Each number is 500 + 50 x the weight over its row's rms, rounded and kept within 0 to 999. Layers, rows and columns count from 0. Numbers have three digits each. The size before them is the row's rms in percent of the matrix's.

# layer 6 MLP down (transposed), 1024x256, rms 0.0341, rows 127-154, columns 0-255
090:482434485475489499590570494509570492473551512512526506439477453398529480426452539430445493458565540546493507504436496550483500445615513612477448531545583574510550505567482450473534449531522550476551514475474495514541539650420392431506377362463593551532475425325511516558540434520549410540516524474548489557466498506497586531449419573403427446472515509476498434575555507445427544472584457506496535492506516529475524415478490490533421501552501545506511522518544583487481476456512479625562475560587464469455457465462400514510471569539548519547446527521480510481501554491401531541503492600504499453519512606425514516451506506464516475502496524517575533510484559476432490524452498524477433537513586524538425381447548472517574407487503430432472454548498511503460476522533501
104:532554492419601592518471425514559535495527469474398551607535459527519513525531542551409538600520622472445517458511501488593435492562569471518533508511491522700476543565501523555551447508412481558458446499618481456542393535512471474529540458483500538423431509531488487434479521530521482483431548425505422484585523475497554520481521548428451456521440519518538477549558553443521430560553461495522513551516444410484560449507482489498608459467434558487559472459513446437514540494441431516452509581440495449491523489427525498538460513473429436521631560537494446500429394461482464455437548478489482522530489498513505459512539611481465496497558479450461492502509432569491473448508531518569558495418561532488462379515557531569564460498519568536572467433480395431510424477504433
099:579444523545576519488347530595465547570558577534510529533488444521427544487463449454437477537466465575499445408475543486520412512479493388605483572461473527477482531433492541483517465558470444499511435487591432490512525569537486588504461436473567453475494603542518535467452473517488506484479464512505594492538436432503469465608514528436599551409597525593525424483491556480531455571496511540599487460511491599538440454494447484559488561475486478431451473441439410524484466517427467451564443467494384480464528478570537464450492494528568417504547498495443545480520453657450528512525551483494510523535579539537491504527428560505430498509568536468476434495506521424572511535444510507478528466509448616438481516431474596504479441393525432543550493494541609518469457536520472
099:483519444459423517508482503453392494471529517422437430498467414505412506515467517526517512474496545509544487529549515533569442512501491450438515430383539544319483601572517517547512516416540428437419452502591518496452518608471474526518489526500596543497474429439478479532486540514516623482516510579485543541504568498503439456503436529397554466535539567522485509469459443544443517478382559432484507420556445486438534453456378526581513465511520486542536573559531419471491558549524500635504491478501496437462425471562512493426498493573551564569518511521486501435594517523523549492459533481503491582461604376436496550566512553503452465500510463553438475553523435462493435502591479464568535470464490449429463554563488534521471566542472513527554457544576486493555562533558607
105:481509554535543463552497542530467471454423520478511503493521525521461628522455472452466504482477456448616475511528434501584547433524543433525504412529483490441376477487492512575547456521521558441506474429547543419537453390491491611510448517538544572530425587460463438430476457547493463509499397580535552453419509466555502518437534483480480490458526548531491500496490457406481492571523476435552488494575541484581517533493524552417567542425478478455597532460541484495562486502545447554454453400506424510495562474476532407545490577477615527398518467448526554531430570512520399472584523504520601332498544476625601430488553563522443520442461514570460455515501442495501480533530494519471521515529435458489571483479523511525545480579430438570544565546514403474539469537482551
103:555538466537520515456480498517548507571497489556543461488590522581483487515519440436470484504454564654437492443519590516547525562450481457457543516444524420443538457611454462492507576497491389497597547487598550546460517495509413552529446588506475523505475460514523522476436497530507388478468597477454514396470515536534540532398490465498418473528462466596500487484500484442545443469442540456544626502539453519477553463492536544595498467506437595538537468438391476577604444525518498391570453465503421567492517464492480473512388507558496512491508474580527439465497475444552498563471529457469453494509458530478610561444539455451458462425545501504549439438448506491512362571511470587584516553529496492588515543501494500527405481510472492481539590442421437435451429523505496
099:579600438494571585474454542444456508452481472458580590530505480509481531508469503570450467515480501458451504569531399454454501583527545502475530558564433486496513473587388483466434496484461592534487331544519559487486524532492528485534424460498551460587433528588439484536499469375521476503485459492523405532593505511563444523565515440476560530576502546507555554438550519453454520446535528518544530512548533510456507434462555451535463538551443459480546581543473597509500445459460518447558492543523515587439541451526483417485572429459444492518463568443557510590598531382567525596546475500492530446539377514436449454468499454579523498502510501446532524504596475509536477421461465425381426497477509464513549450518408490437529510464490480544486455450575429576561555516508544
106:476516505421492534434493552487565457510474475510472456631500543551462622500446475496579463486453412535480503512552551489512436405492546441419525567416470466482448430442388477469517505420459553541494540506520452485570481494460509595535485518437414429410560479433443561469541522501489527543552468481575480472505557515466526522446508452525536481548569524494454544526526483510527597582566571524583494434597455518521582489519447435474439511532517448448492529517547437533523458537509586522489479444553496522561463469503521506516542532512453439469525532450528519515639580486372519540506572466562495534399568452469417478506399512416559530471485507611483515517555434533464581455508429509532472508509503603536421447475540404413389564477499490513530501519504516421517644471578442
098:552523563507489504543508518502507525529484518403476475541481444521508506470500520600465546551550540446525529543538536486485572533470512595514420486477586491599452494499527554534481506589534486471625431565437570525512510543485451417471492627462498527578516437609484512464483509583458405480493514518424474488560536446495544528509543504555451554520505572583446452477467443468517398436526474427372490569516435474529484477439497540558532552534531537501491459424447460428453538432495415465570542524512565522394548511505528542443503554496584510458553468509453509399478503564536464541404573580444449430540566525479467430432493495399508536459509520492569502569501477586472422536455475491509467441445396547568392588543576473544577537497453412538457501446488439465504449423390508
110:550531586523509551569470482487587484569570462352551439521551418445474437468510639489516474471539548491535546476364534467498421514490440468472465513518505400591529611574417474446484481544411396526509616495548568626518511567606551451414561455593405529525588431542456512567500575535550534462579552384507525481527465540448514471530531475516486523526570565462492415471541493522435517525401444507533524513502498459432527493502499532478496540478560503540555439509515448522431543500480442436516498482469557459510488465494456537512419432479534409528425530462533506496481495486490539602485508493437483464442522527516528463477515538531443545504500473518598536512377556529504488456381546485544416473473523474505532450583500507475531466525555465439538550515421425499497451542472540
103:441494418477497581577486517481512459478590507455417483530474465477372517532477522502507415570438511459411479522616522593490591497600590552510612411421642459507466404530472563519486496465494479482436537462617481496447547474553472581489478582466511484515523507492424499508516509538583495566574453542528477440524577478483406538453562526482436378527456392532556425510522505467501476465501447540496526501526516521549515458541496580583511495501580497525569487507477570504528572563468457515489540516487502537487551460516470477375374605406481507473466478522498441465468449540509537521573528481573448497508548399473468485556449498467511486489500470514452492394455514485482465435462548423494600485617483493537546575425444438567509512479469570440461438527497538513493523512568543
099:455581516491366499583465565610436551355526521548463485530487496467480441555471492452595486515490539533481500537381503439503542448519486551471542511474530436535532470531453500477373414485603547516490556539536506564524524564445483423518460413492521489477542620534496430523521591545557521406475517447518533518474484465553541500521446463409514502494467502455413553504498541478451574476420535511545487527473515444616405565487505509420517434509510484452514550477516421553604545452507511535529575594531610379439449443479552496547498463515583509491501522552470486410469524492523508484581456452519441512534470522452528568473416509569417462537514511556486533484473520582413389486439571438423553565506468430540455484551588482474494535419506435520481505507433489531548497535559551
101:547402408561526564466451557535439409438387480521507502425538452531506478532431511375538483533502514541489629462526584489568602454500494555531453495460438532531480520486575454491551554548497545566440457516537510462556512500541438504497539643500451494482582526636500466503477501500513546475495512560436439450493539506554537535509459499531503483523581558484540424503409415490462465450432544489517453447481420517470567532499516533433565554495487556486560542460520512548429517448532486433497513454386502477502481526526505460490443518533519545487462445437516529439428571502478554430516500510571541587517489508562556500513532633450513564360462499470555533488553377452449528575425451499477556511457516537463539452550502366431475471444466453545541635503494476529563400461467508
105:480462479443403449444513479530507524530543412527412467537413476458472510484599599535473447616531494456513496564467473442446618466536427468389458474502425564625511461502592526599538473479515404563496551511490564515540543564483571571476430496477517546495477568471522453509446593454479445556431548467493501519482529540565452480475430524501541484449526567534430451522506518430511551499543474464465519432469481455481530518563551509540536498587627565578476468500443518457436441560465587488464529546448515442448489512509591504401537388541470513459452518510426521452558497408548549526453496437592482519473471508547479446390581545538449450580484491410502459537454440412490558505523513505447544523517479483527513424543526545464479463570476531492506487628560482595571435527482458
097:552494512416501444487512514519476502529459540494393514503502490390492517570403477534537517476512513485549495543466456469507599490540390485442483394480561520485472489532521548540493472376475491481448493509443552557557539493451499553442470445568468581498400490492552427545476514516483420536525447561540502570614542624476562511557443466435483541427438518513520506599510474531517595451511545522417566532560532469572490611546469476501613441528500499549468528488512478511549468501475489505497449562439508514531432507506430548470505551479487529464601451599471533430459456595420505556507554504520513461397450495503568440433401556518506472621469471478486513537505558514516452503668474580427526569506483483538425477433473477454580478448394405548536485539537497440522403570528475
099:464482411472524478453549491555444436495431468538578480506514397433410529494494392510500556504568500498428567500452440530541454557498551560570457561475567550484506503438544474596498556506536483514457475380531548437472535538504493480454400522488507497465539555414436535494508520496443498490595486448569496494542540635547485395458514552464479375460460436522499553438489642516518524437435507499521510498546374533485546452506465552489460415506556576472536567541502534547508521497427491571503390562531483498511463469549446454516493424521492533472516566511592592520504599473472534485465463538461555462444536397488458513466450559486571595513508506584485493504481479457549472508464512398523576490589408539445611530441503469580489422538532448462555479468425542582465497569520565
100:474510434482463474496528504495532479513483460452484656487459521471440420477474569400460523459474537403501458564529478520496585557450545513567458427417549593560393462458480528472583489480434529538546531536522541495507480538523515462397494489510483520507555507456419530484407493574562506552515510483518575439526481408546568464403442588390547542507477441464583404546577438530485497407433489532535509470542517551477379349488493517472558540525545443470476433471500442513565518520489475445523513490532549507490384513528521468599481488411489567416383505508502494529459537437552568429527483561555586482565490539476482410429536521491535493495462522505517488406524486445425480571526502538548430517575563487489510445536522627475566438585473523496485494493476505553452491578548562
094:457571507503457495503513483496492531489494490408515468477479568504517552475533574533381432521535517522492498448427524538513517501445442504480534481445501515377509522475487467579481524525575503545504417397478434547529469525495552569455474503520466430643514530525492584491518545439517477493552511350627493357439544391465466555584465608479533542567603505482461557492449546525539455590547524536483481342511454550445500458582453550532435416521549478584423448486461428511472497473574470550464481443496499599481563521486407392441483522577519529460507496483521480496502465486577520484511446515509529534450545531522587447486479434485574552559519577482482529647460544472426484524472527543415413481522602468503564482458479536448491488532501496460544478567509562466501435475502498
098:476511544494541441550519538447506451497592501508604484608499371470496550479589460406524588534475543418497494489588489488533449459468423449526475468468502475517427481537507513587539468444456478537512560493513467510482541431429492578506514465505585551550469453507432486550471470552505486584584443364574479471478570505460591518508573446472438512503362508457527468528512406514461428518516546433477496507509534512508485487411464487502572532512503536452545466480444436459492478589507476457529531465538445612519508477484498512416376646495506449512568564603562527518491558483455661582466549441532506487489535577608534515508553549486476526553448527429535507457457548468451436526491546481492501474482495424526493552585521382432470524512500505554414500459476406543480482405495525
092:470483447556519492636413534561488497392515519431459537527525589507482515600536428519440538456481590382425466473499406495508538413554474502498502471432536504522471477461482496523405515569505545542465563489570593512555514458462482429418459475561549465509484506433514522446532532439594557494541438573526534550475488468550518500538626541458539477549434444460420564531536514434490433530394434525472579460502431501544508548457508503527437367564427491470498539461498519539509536514472504546516501571514431533506469506503451499461556494445557484440462572524505552484526547454444603515532490503502590564576511543458459527500454442562520486400464451482566585427525533413465558431524494390426502507496450465490458451587514489422499449539508481584516542516588452582517547512530645
105:488536365432473524447432480564486530403453502498436515516454510490538594555521473516472532543418586484512556617508553510524503489507511541400415546549537557462498389477504418637496424399507543589526460536512481428533544540537432433516524554499470527533514651577493500472524553439434494474481523393464475493533559517497507468461478610539488442509458493539551585471536496421486565479460511499454510474528477571469440438487485537560480368533497536592498467457533460564545571558489486507424472580446520517480499527455532529478468484494499553472460481461515527459497526502427517505477508451607512625425439391520461483563528495442555509558474505560498541561510537510432453524458626507462546479540479490400632474503487534500459514547412494514519498522472506518469366422450455
092:515573410497495553512468468492419529416567476500398429476562494545504521502516487607527402508470494576389504509558493536565588473515469473412511512497447439497477427484521490539524475376560476501384520498502552501505493432483452418541457485459441476462532501429458509573527499535540527519470446492476415591511549469538455435543373514520511546573445492471522506562500574508511543595487484492550517529499462469489513519478559490575490439519476547630549520539513508576514494480484521572517583630455510457471555561495533582373504475450465547480452511536396472512516424475527519560522572484567536535420435432519500468590440485449538568476525532519454561506524504573475538342493544551565543510619447553515441556502434531480415450499498459548571454543455414540529445479401490
092:547544560478596561486491473505557555627626470523447585490547542456495509481487561541679480450492525495398439457462526511500514573434590463514543478517418515581485429477440560454483468467500448499493516558527446478470545538517543498517480510510417609442536482629632472538483467440499613529554454466544541457473451597494484524550547503572570479422636486571507466466477573493545439465512552430450538515481533424470471496462520531559463474386528474443424416510455547515414447484495458391485541548510531425523543510508499543503476497515465444495536477447373508527504482457522429484527506446452416491500484427491431496559548508509501560485488506497478516428527583535470485536535449569500623459508465399458483513499500495497469523592514486454472507557542487466521524432580420
103:513527615531419500540590479532571569513573430413446531499552470443480500493478497556435391477439535617489483528491486473531479457483454488532482555498608456491482445473438445464553434479500535490519517474517482503499512531503502492435565514541485530480424598411592525484475575500622524507495499506543444490525479500433593494544406466619505459480487534506625623515466427493544484624484469538544593496501468502487485569480461458479511558488523532519427557542451508457492511440415489520559491491573495529523452461527458492545424520493513465533548433470560480599496444498418605470504401498417455421538504408540524512474612413489418511507455433480470525520519569489498479407597490508421526603584576534538478529512572559465503432519536512480452562520461490395492489471512385
117:529502520574479422490543549473502480405442475467609413467494405446593547447459543460482472516522484430515595487477518488568570562464516446471515482430526515481446479461509547538464523477530602498530504515516552519397520550373510478560454505483423473503399515469460534555447454517491638505440469519426537618488599505542546498565476501568566560534449512530509474503519456462390509608501465530560467554542480450574546517483484540554518539474461482484540590537555509485550399414407458519525605511396529523510439518528446525486486538409536513485526463475517567474496517482485444534480636625499471414514532556468538503488435530524570434468384564508508475533530557550442483519525433490485567436504454534538423563434468473492418366486513433516486454462575467520504496447473544
102:446516448565548477466498526625411488474497545407445529568489525509563478563495391448416536558542504542491436530450546568453589484567494443513466450497430473522464552540527579538479525574508545564415501503523441467504464439353431453458450436519482518530515566524423564479527489605424397390578423559493592442530520530569487568561584468450458425433460554442457570558516503511521485441543531501450440491524470509550538397401489503479537488495469515575510557569519516554572569554431503546462515433499585482577556529505562474514471474564470422427507480487617475508516441510418541564505540578526442501455527452455520504584529506436483467485363502412473494496567497478567467522527560464529488488447530555435507500529436509533477527495494497419500509560510504435531483536519582
099:501457572448481526628594485435533526625515499461528501479486511441491441565420511456503575474432478563569556577479520398558604409465447497487471535471596420492550436562457420400449521516424460507599442466430520567546503530421474509517549509528400487529462527595483550511544560500531530482489468469539499486584485517564515523523515608462442481469518548453504545490509485527614399482459522436477473510485468577389503480511521518462433555534420416444450521460454464449528461409534456579490570530531511515509406520557441483511486468490488575408442480500555490549534528511492513469496475493621456433483525585505450451512518550472513447475568490550488509478499502508446547520559481489446484560526541537546484609645523380420389514431465570522482517466540519504437503496461515
091:477546529495437522500525496520481438507476430505469582427473547431422613507531539598470537509469458430586500463535480512506473451487528570524559425501474519502439566481554503546481518555560583547419506566482576499558499452415531532448578451480432488573439541600464607500536541573504505427465508522566419557467489439484461463496500461503506494495436517475412417443517484507506443454505533562571502480511403502536467540540507469530508474498462572516572531502486414468447488479536506535524563500517555565463484526474499458588463482555466399564532482548486511430467434490472525604453476527563563356503594568463555522419559554422569588434458587485602486550513486530472481539514462467529569603368496536548506458472506473455457432609364467477468604488512528460516497510432425
# layer 6 MLP up, 1024x256, rms 0.0425, rows 128-154, columns 0-255
098:525550549491482471553530522436514534499482599470458375450393544543512536498464531463449388551495546497458466480432484496579533403573423494606429538468481501580502461454496382540526486599525567575427570436446478585490426600408577470447469591471596441568455524474497539480434368575475519509541473502529499498503495529534541464528419467551448514480528412575430416511630439473558415415416541474471459492397454532588390564521475505521493479500499493523490425459552466604478559459522531418452511492554429432458486538496503541600494499472519506523538555482498484510470509441489512519509491530518511470493501586463559498513456528518493579499479498444477458463530554535463492474511459521451517536548530614490459569600546504465515507527551450535499453576529509561592489480502453
106:467455458526482544500561497423553531486441519435495572484476626397422487428524553469501445436535588550513482513503539477509573528570555604616504484557491530496513435535531450443515453461461528535628481518424483439608515502498545430498493533503508512528495550523503488412572590493585510530458521492484414556600503409482476525557459507507555474510590457447488472539478522546423430461393478573510493586458521526442486499460459463617602492544467466533480472546503616492452422548447494478430501522504490575528474569406525548593467452514536491477482527423465468512463526495571434586521493519628549456467404579548597463479448564579548447560450492427538496491471466517515549519364544508489564501551568546496516560490519460516555513518461435539524524525486517512556468432493414
101:444470561479582457538515538526461581534473508526509524525505579523520496405478556511491507470522416539534486398503525541485461601535448566517550492385522499469519452468595527539554468511433407528516541603390451561510585486517549556487508496582563396478458475495464490469451483500597569598454429506466442503518503519429513509507461453501597508422502510513526464470517526554560541499454512491419472468493541593475429559528542557454456387531483541469540433461453593464576474532436480531536474627501471501471522516555442460536459470417474504494561489429470550394454482423407552576484591512570420522427527522459442469545447450530555503520537506525478644472503472584494459454477431494542439434516610535502492579446443510498558497392447426496556455541453484532555524429539540
107:426462572411517497528537609445447424478448555453493480436501507467478455584512515498491443529553445478531499437485404482519455563507499503522591520486500549532449465517533413552511425488465551462595505480445501402487451505540440432449556450461442479441461471573610536541486562516465561550500597542547477551458459437528549585536471529521604501456600430506512434462498430567484467543471475550493369492530443539561428501536418545577531496510501589481486552393515502437504481551459484541484486640489471565477532499598496577503425540542542482488506525514434486422431522475644525477519477576488571498472497553534486479573479490459465474498402483514475513543519491404544467388469468512557485574401454568448487525545487491470536454513478506528563551504435541420498545563543360
105:460504508447511449493476481464542497520527526498503517441540499516480405473467522488518530384406540548493568523487542560498524569483465454552519511490520446520524518483440500506466413425468433556466551580570416497501504506459620521619503505553473499502504530549597409514477439463463422485443537421534465504442450434437430531447464498516458442508634448514537475556472565399620636537432555647467522468498555586563411534595537464431581416538529462481528468521457520518520473503486445496493579527575518545451577563549497497536465366498504426534559568502490511579551520519576539580456498465472498439433519550542436527473542453540586446532548536525432455392519558536499536522481507496491453404525501587485473590460538489536480518513571528526543462517495460533520462572494408
103:527419493508459412570498402435473477445403472458496518486438592506495520477426555515420473447490525488453568457383485446438571510529434486496504544538404546475406517568510474490493335474499483472467418492489448491500564538586548438584564458603480465557465522618457465550401494459561451570506526464489452532443477528524454566506465478488487421531543522481529515468496478526505463458506496509542516491472508558415555541577508450442510469530577458449538519519465501449526459517517549547508468614431541451511590460464471521457489563559600480532532503512494522510579503437565510458497500544564478501485521565550505505498480411453593480566446488462554556418586413493415490509522483545581457433545512588472497491527525592458647529500536537613537528495583498604513413450555536
100:529477418490504532495523494621430574489585604522503436516460465471445447441473479506489450434442437571508567462573415517557511534683515506508526588494573469498571511472600598486548498530540514472580396445517524563499538448448437446490517454542452548499444556455440379580471531562481477480555490445440434485549520463587476529496465478531512501456429497434524523476433520452503506437449421476453511539442495535531485491582506549445535450609471531491485547482431464520475500529451560512498497601481440563528443516487575459580471506526508498612500460473440493463459491459527434567471485484461466588580429516527551583541584511561481546474478540501487572512505522555568458523526506466472456403464475486493518486419387552611523471421519506456540436397487613495564481518562491
090:508544456540581506471392531451480483524539562569459470504556538470422413569591421432545431440428563501536498447492462529486514467526535401514520405644470518522435450499469528409541458443442514447456517517513447489464517429454542473545475463541575513440439525537575577483452512381524485556426427458580493522533541526492521410389468503484554470422540469464511603512534499586399541582456562562563442476427481475505529471549520430486505432474449537453605537577556538594522481472546531501440420511462432469561500491553478502567432522532418531506436462463563455571518559477492549566498466438604511491496476506456536490494461551551481449456508530502499486550441602437506556486429456490511539511507518523480577435484487574433494586505569539499499480436529524477507616612479514
105:490542538506432455503608545452521540499446572529487422452468529505428448590536499498401400510505466490561499454550443579501549523392453422385544520518415498471523459421414493449495435484511540528466476509470453608552487457503527479437519460538548523502484600559504508525524414514420495585419583512543405458524450566452554458448606510470529447479424498442551462487494473488512443521437435551439494562471540618488496513453512553459550593571452510415504621463459432495434531558514552470505499584523442469498482452478546556597424537516551462523454600442517468456476563484568570478522551528486532490477490518502478604518489467408473574486559513474537546441484495530553508436570509511512609499514544600506485487478568498471503487471507511582527517481496411569532412512382570
097:509489508470527449488436441554539469451484411409479452459552485454530509490503553516538492559469572434520629532469443514599500580474556463433460524505473435529525431522532486465505519511474512543474378552547468538454492560461485561536475523469461623535531568515500446582593496497422432441436494539473406487509510431527514557534497457535543533451471541390561631469544491468485558560375571453515489530461480458563483443476533555525564553487543574527518488476513453443493555496551434389504482515551447530507446574501472466487526449451414553604408490543504533574497501406457503459569538559517427483472404430498511469356521449514449545501503538530545421582527473436465480562609497554468529511451535446487465490525457585580501529546540444504463529480401478542504462628514436
107:529449502504548499632491504472485541488454535605538486544486511497522407480481557486454556603454544474537561522424476563453552496434477433502551508463475580454515473443572451458652477541513560499391464524459444559526428384525505485481606533523431536571461564648487470484470461488522395531504577496519437543411469434525515414537488519522393580549506508465493433551576525540574456522531489488563457531538525501520471543521449517485496300495482502486472558558452517427417543517501566346392466551567508486577471562443503521473580439508520457423443469564561504589499515491482474458575597468479485510535464488455479480560561486490428484471540546539508500564453528473408555513503433592435479470484504519477525468497563481503506496513482557473492506471534550511497522496536515
098:499455495498480456574513399522507545525471495542443411523572485523519494433516439522521493521414517563567467475502552525490483459536518478468494599491462503491579434467557441592549466437403531497527481575491373577460461481507577461477540505514488508510478478426546595562538488461452426519528448491477497454498508553534486391376513394546568511412542443512549536409547585481549536457531446492460475602490506527531586545541515473541384406506508455515534464521487473537543565564479452445478487527582520474422518473420466583426496476509482426480460534450583462579477534500484517514547576523496558485382478460394424576398449506498401508522556498513464516430411536522606505458511559514485555470480516510471564512449524586491490419457644616462494500472553568552479512468492500
107:471528500468508480525559413509473526602524442486466478435513555495531479467475526423481502578439569519523520473568508498473478466492434455429540568502507567471539432489558474510458476511426481599596563419475490582568427479547463496560486502511488489545523520459519494566535624469406408524428462408504449499465467481497532530538535483577469479491500407552412534481387560555635512540486483558461464436554431454564511504457420481495544471555538513503424527499487533407447575527560637463508452526548549494485520482502450535546522432412518568543529457450578427622506584451509514470511565537501453537389501503517521602455585485487459501569522493503523529500490486599488474486597462467427522530476466371477502425538512517472548514530577589481414379432578446560498506502465504
103:454535475559496448535517476451460448441522564420478437486487582562515477505448472478438503478509526491488528457498460480444531530595608458509568498463442499447387471512513512501491537404397467523543372485503424425431549497477473422512636542459498521509541484435512453496562520491535467604501556512499533507475478451501460519542526460529555453523516455561522505390417485516433542575464451549559459492497508554458482448566531563464409575453530494484498504397572494529572523395538548580560510501549468538443586572431534494515432480446542484485414556408531549520490487558554484368500444541529459500508476522496460566450519512655580491471413438576500510483446574466514451405442534571561518413469576430557628523487488577494476445505538458454526518413479464503551526514525509
097:522452462496486411482487458494579477435430558402501480510446525416524561486543526478472451563511599446436560497479382481526523394530437449471449516478618492444578457461508536452475556497419526510516578432583501488450456503548436413529572435542531620538446540452476489514588447644513481487415517456407465544420516475479536476553417576529413490481419479507527524541526473552521550513477500591485545527460522578471500474478487510530404498438548486541526528572572563464444556453583492545532446476524509514401522462509432521509510412528512603566484573438570570465516492479570482450495521541448504465411428495536526496569563439452515515475456464588577562533467577508481481524545426481518446556522549580465578520501578482506554486469543586505550522593530436476443475530473464
095:420626482447456449497491468449548639393481557413519492460581576409527493497478494448426532499559534535558543536477525452510423475516438527462532506454422469449592470522551476514476483523512541509455503510443437522518573484516456470574526505594502451545487466552617593529554533474466418570563493477521472521614509472503518489442532503543538601420577482479499428470481471502533510532540467541473352514476552519583484517617557564497403426483470610493511623460468515595492489500480374559526542491512466484461522533514531528504515472551449544401513493482544527565447493531467462494540530487490539454456504509544496551525458501436480488536495539542546505596481546513521494493554472594490526498443476439555499571436515507498451440522505577556531363595610463461441460450417430
086:546413514439489520557479482556508379470406508456484477479574490499506446493439524433492455600533418471462414472485514440480404488502538442549560545518460391444476423484457422531607394412497540466557521428541556499498486438519540469506567565463423530507501568449596438454535379474462552525582492445440456506538488528505511507594462351493478481506553483509628443456471448520508464488505505491460469614501468527546542469540458516510509465549514595556490518562470552442449560591381473543532534564483566426489496511483513586475559484448512477545492563469426530564468564484506482522419568534505571488555583443488500537539473525538499551560481444528506559468448497530489481473532433518510541526480490545461421599443414470562515472488523498507474483508551560495594471388626478
103:471549426567457477523424494476504479526481548463563428400514473489525494486420564516526545432526499542473535443554492524601482523490554530476535593511503479399525400518518570545437430523611565480485482530517474406495457463563494448504522486464594533501462459513455608493499588474566578451484535535510470572532495464473517489544421434565526576527553484479563507504492554513454581477490455518567427538525592538482577490498469548509403506437492509451453556533492533487515547457593581448435478631494551518456375584450423518486451486554515450446558474406497538416449476475456469406576527523467534534462566461485432560560514564546556469583527460588489576502558499573577435470428493537443514562458522473480604398562489547521560454587523475495592460464487516583536521556524468
096:573456515477503513469512430521549587511433446490512514552544488516504441460477549522563459463517599449492517390365606511472551588481544455559522459510446511487507433470464509496492562443522439548482443526398459596449519601465459464522522524585476580516471525597526464536542534571538480439459538472423456536481468484548537523382428480577456426442495551454527448511559558480509485630517572479450511529425470442453543530488478504501487601428569572444472502515502497430493584512564575455574511536579541503498533604463523542523525529517516505510419463489475545551499532590510403433487517542513433461462556472560440455571658562509515507545521465496537591539463539380496531486525460421462490426489532467513468492392521591515532469549521527442497480425471513521411505491473403
091:542416468470514478512538447563502525559526499504494460509534520468453414377458440569543541493429471424448578475457496512511493552518500572560521526471520503480563571485540587507464469493467573530454479472504441462533569505552531464511445493445538479546434622482504610488523555430523417553456427476506471409441597502451532562420456541547584491549612436573570529554547562481451481511426516529488477406508499447538496450498521454576439394511426441502523420486556503464491492469583548434547467446474484489465544511404500444663498502519466475625444407492529457509486518449504543579523530554547523493422501526498527525450512393446551560448529566519502544542530525605502479533507589473394518494446588381567545562533529460489522436477470530496454412566528470458470474492537456
091:448438555475509451588517453519522549497517461432554453415394569510554507494496471491517424411487440469517523482403506553554573510540593501500502521525528532465462463505541509593505509578489518521514432431457534427421531523482517480504524569555443452655391530475477467556508529484474460561482481458454533482491509440515517500560526529613467465547546529441505477539481493513601450514466479550400455433461426547502479503498534544495460542552523454477414488376458492474543467487621457469417540451495445540513483467490389407419469490426568500468491438496514516478487540576438573576546547549459499533512556488527518550526610432501494477507509499566545575537458573532533499599420473519491508472411648586521487478494582548496522492445483560442520510459560541404536474465419348
096:501481350524524445641512571532379453500423584527492467483571495565608492554487493503416542618459527438492514428602501592477432448532453566513517531524577530511533555496562463483482476559536512558499478399519445456483556486482437531541536433455425530449515458525496483534551372576535456465553531508574433560590467453514524528492441452573408480521474499503479486450475536521444520588520497522497481473532525576516469527447525485468388537555451523540542525557446522508513495507441495571501512424428459597477456505419519448403535555601577586510501479556527526479515535377430551479604548547522548535452427486542540586452590485521460475528540506476530541574421462479435492499539483479519432471533497486473482414555597539499467508474525499521530422474471482482525401526447513
098:475461542516448485453565411491632563509442434415491456593521554425569459487451525421456475480437552438528507546469474475545494415517565514494605566493518539490480473563503450459474451473467528525472526529509568433448455580565514396502541451524408556549440541542569481576435507539524558629502519441490551582600400487384551524468436464538466463488512571533508540568514473481519507570479515559489490478484527525493504451560588547523565496411582509551535560518459549511443508421430475440614469637513561557466533442513450445478458518503507492503527522480559509565410494533448539445555537533451468467449562389445516475452603400488447442465587540506506502514480507404512496522479477556548545436451491537456461476453494492487536451558512418519426471442494415435539566479496477
108:463437536499485564606550426465519535508424518480466491505550519435464491481504486540520522515464511626529548497567514500592506453634500429422471616519486422547519520501561418509518467412474456460485488460442502448476513530475530529518526499516457476439571537572507473511568557515494509607451554532405473458480611347507427517507485427549475570499461467403558503582419481402494602491487467518497405482508489542590484457489439516513463496527454540502504525497508536481538504498495480530533514564528443569431593591484507504563430444532428457543626438545471535509480591410459527503494547497572454558431468417453529596499485473491522471524578503552564455506555495559437637413584426470496411488452578456583550511480430477543477479545513462483482508467465525415446519468494500
094:454438546521491432520504555486656463509508522472461612517521563442461422507532490532448572487451526523461535519499513446441482561486465476575533514586391526570539507529497461448512469504451520641540377527479521413580461497540483421532594423504387540452545529547563506455533442496441601496466499510553553538440451377534480472449462536488479578512568575498556453491518561516573436496471420511529544453443496505438481480410484547551494527428408538533527515512442431475449512464455514497588631557468479521546475569425500535531583504490481548441445389513485490448471537478412562422537523555445562426510470549461506483452422488425575484459524457499510476521557488482443499465502486598540429542547561597565479496532451543439537457594511486516513492540503459443494479585442485
108:485535434481522453590532597465461427503478581481539469491519531518493445500438570484489443506552510533513501443505560559591532534504493457557473508533448477479580540478461431501528502453463534512530452578490506451416519419527514463562496514496501502487482464444474503473362431522422606509502497460438492532409512437435477446476441448571506512486520509512470491386574444594486517539430529535463463523512453587496535607525456580406518468546495482451531514535527438454503499525524445464439465496503453514462450500560414593612543405485490460628437471435542423580527549498415527558460445551504582483449479547458533499491565510512478502570589549472530522547396498518462524514433401446481491489543524493403410381379539443495517571537617453515542544536521510484505426370546545
099:491484456497518505534525475504507475522497460495399500516528583548487451496461577532511472382469612482490574532510550461601531475470553398416556496569563537522463508505459455464555429479476513528478514412500463440437434565515460465520470497556500519520463558490536460554500498522487586508539579395524592454424525515556463458438544500499487431530470453567501579531461516534510548463479529542455520505506508483388575541500522416426444499440494503558577484575445590573552551537448587459451495599536486488437471460557363554556511447461440420647495492474532541550643460467405513513589501484472497487487513495550550491486520464492595544491527497509473520524476549514518446579494497473438439550497493476415510467415402498501456465467550519466589466411595421416437535503366504